{"rope_theta": 100000.0, "qk_norm": true, "init_std_qkv": 0.051, "warmup_steps": 513}
Each number is 128 + 32 x the weight over its row's rms, rounded and kept within 0 to 255. Layers, rows and columns count from 0. Numbers have three digits each. The size before them is the row's rms in percent of the matrix's.

# layer 7 MLP down (transposed), 384x96, rms 0.121, rows 305-323, columns 0-47
092:162084115148174101107130121095146143139150135134192149153176163138098162151090147104077125142147106142088108100145116168106139130124087119123141
102:043137160131061152164086124084101124147156188120187054167164102164160129133092172161073159135142114216113168112143127122145113076152145120127157
108:125136107116169132129194129139169129127231119112087132098155141116143130086125108118128162115119129048185183099149103118164105101073181111173179
107:101137097112080121138101206155122170160099196058096155166170142135099130085139106141165164140144138135157121138166156075144138090154123166113096
097:066104114159107154070164184119098076127078134148111083132197128113171038113139135142051113057164086169157157098077113162093092107092109106138104
099:103087099166131163153130069073115151103107110162097069139100103130123137132147193085146080154093182137128084169082124139094167146082132132128113
103:137132112129096149066114098163170110182105116141110157174177156093132153161143097140072065109091105153139112144194134114144106124131056128132103
108:089139150113132118112157097096161187116057125158131096158140158105093104100076135085103145151090097106114129139146141127142175141094142113126088
092:159098123151119152143135136151152092083100134058159145175202139176060118140138116161128130126161097113112168179150226112099125124143120160116094
090:086100082181121160125094115145081141153104159097117130140157141055080134134127150131146138149158097117123100165106203158127131137147180118124148
092:080120128163128142089121086169088096185137158129084128099126138109150110171077162159132137140091113141147138092173163168134161102108120111197174
100:150103177101128107151116094119158073137082148080099153137131143087055139154132107115070114121137143105112182197104154126071138127112159127099125
103:155175106136147080142101182067155185105200119145131152117120131138120137114172151038189133102169152150114139164110128149121117195133112139106093
101:116089156176141138107169158112136073034143144126171080144131141081156137134143121139165144110114144138150130082115119083129161128161161126149105
094:149075104154141181116073162153124111112165122132112136115164107196123175086063149174064145121130135129171125130171129132117067136166129155148152
105:129171081179113094148090126130113132172103151150101172128107141134082135110119076122103147190126127118125119146199123109143044095135161145133111
105:107145151071101124102133196151181114061147108040126114142154145189184132159178110137114166091102112091105132194170114089157078160133150092091113
094:175130124121149161173104106144095111173144104095127164109118078128168117142089100149071135161155116119143137126121075061112127104156170171173151
113:118087110135086128147117085125049162120113131150152098129131049170107109128099154043115127116159120146147167099144128147117145098145109119101130
# layer 7 MLP gate, 384x96, rms 0.16, rows 306-324, columns 0-47
100:095110125138157113105111175136157103123115090067108133133052133068210140126099123114135131067132165122150129145172118063190157160087155128139110
100:072117125105142141101100154103116078073149154079158167135134143128139127147115132133180161160153152148141115113107098099074136157179096124122089
108:113113145124156128156159175188142113120121105143081179118141125076139182113150107154139126151133190173105149097146122096107116153159162127163133
091:105124196147201129124123134064156139181128172124201100135137090059125131110151146113169192152140124075125137158086098102155101170163162154111117
115:070140140099185103147102132087173067121150123113134107118127102112167150122159103136135132124131097164133099146090073103137188144153081099122148
098:130122101130152165030095102140130107225128128073101136208152086111174102148145115180139142153143122126134094160145133128129153099044138122128108
115:040069103112109091104136168076140099147117127137111092146162095119117155122104119183173132126162111164127129120087117116132112115150177130180160
099:127142130124121106155132102123114144158082137149138128128125133080097132083170180152114067115165158116150105125132074134090160140164092121130147
108:154125126142184105111097166164144141170079127082110110107138134116120090119127135162149050147228139123118160129104170094171097124132198117137127
099:082130083132171137084154145128171100155107151116097089152123140135182136133045129090182054137106143124166131115168156079137174154105133145174165
105:111101118119128175157109166105093164132131133149165106168100133164172130124135145120175098111181186118185132090139100151215144119133110099110151
105:081106129173176104130174133131097139164081111140128133163133146131104109099151132152165130172187074169164131107146130118148211122165137086173145
098:072136168122166082137184149099162140106096129149196078147119140137123111121104097119127189108069108089117070184089115101140124148141107062085193
087:084073114162124094161142115059143178136119177165144145110173139139102144131121194206134196128111106107202115141120090073134110097126149163071133
124:144112112131174110133126142153187084141138192134102096137174184072203126105161163126177114097138167102133092131111112106119146120132082060106126
103:099103138136077103166126149114109123168151143131137063102122151074093132100109137109149131135141127152152172091104110104144137100134135141148090
090:075136095076087111146156154102160082107146127121168121170143106067062195083131160148121133090182086086103160165169179095111116089135146140103137
104:121070121167132086144134113136139162162098142138087100080114110120084158081130061147219057165118134167132113133167124124098118196154129126118131
099:092100161142077132153164163133159133197095144121140157116106080080163119147127134120166140172156104224120081127096079156131129124142148105140143
# layer 7 MLP up, 384x96, rms 0.127, rows 306-324, columns 0-47
100:122142153132098171128094063096170101103084193082119140148151139134091094097108076125133107167110070126142169101139110103191111114170128174102112
113:125143106150158136177182112103147210133148080077098162098131164115145141167107144141134158143110125088135217098167138121107094123094153133132105
105:147137069095151116085144162133122076158158199084135101101159101136134146130118144075103189145084172098109100177065118167121083116112132122109201
093:124084169114134113174074163134092126146157165105090103145171156106107140154107132187133122166046139174103137165068100112085129100162056092133152
108:111166134096133161082128144099185116079161158165145101174128089164162054111144179098135056093095203143139105154098140126136173141160111144117091
101:141108094130138096121120138091140134095140128128131118145159167085120206094119117155115069137079147128088185109153162113102143053185093163087108
108:139156174118146113094217151148129169098119109118084059172131113162191094144112152137101093109089167117082109136133101150131134170132076093071139
094:147139142147155098064203079141178109124126145150099154137153103145122047141173139126157093128101156112127114140091128187118143106112124092130185
088:120124138145141066121118111120129113172138127157134176125148149165190124166161155170187140137096141167136109130124138163100086127083165138110163
087:116072161101092074177053074116122130086104130137144104121126196152100073126110153128132176111143164093099091104178093165203097101064148095162097
104:135084124134093109184133134206126146141110158166138141102078172153163088174121144098119110150093179123087147163143141056181154120110104041158114
098:119137137132098130124144143144074131118139163169180162101139089126111120099101013127118154108128086198125171122122167148119137142139113126117103
102:092132103185051098159121134101108074135181095138112127135093156149138115078159122126164097126140125170138164154172154108193104123143111153031085
093:125145068144162143068104097108164111129104143212148145111146110123140139062083059213099181115131173149161166119103110150115092159124120098146156
107:101183114107158147152115114164126191097124201110112150122118125143133071100054166153109130120117148163113155087134192113136116082118128150159184
098:151154108119172114089141186128169076127104163095171138150131150169157143124132120147065189150108075109097207115168063108148120096123113050110108
093:154091141107138117105095090160107109181111105152186152134099114141101147090122145145129123176142058054119152082118103113129156093162186149223124
106:145133118094223125116155158139145135177085075085109134179113196109094129138110168137123071110085164157106074142167140158107178122115116127131095
099:123132111180109142151127163088139123074149164148119107113117133123159138118081131190150132152130125115137230076191116124163136168073122164175099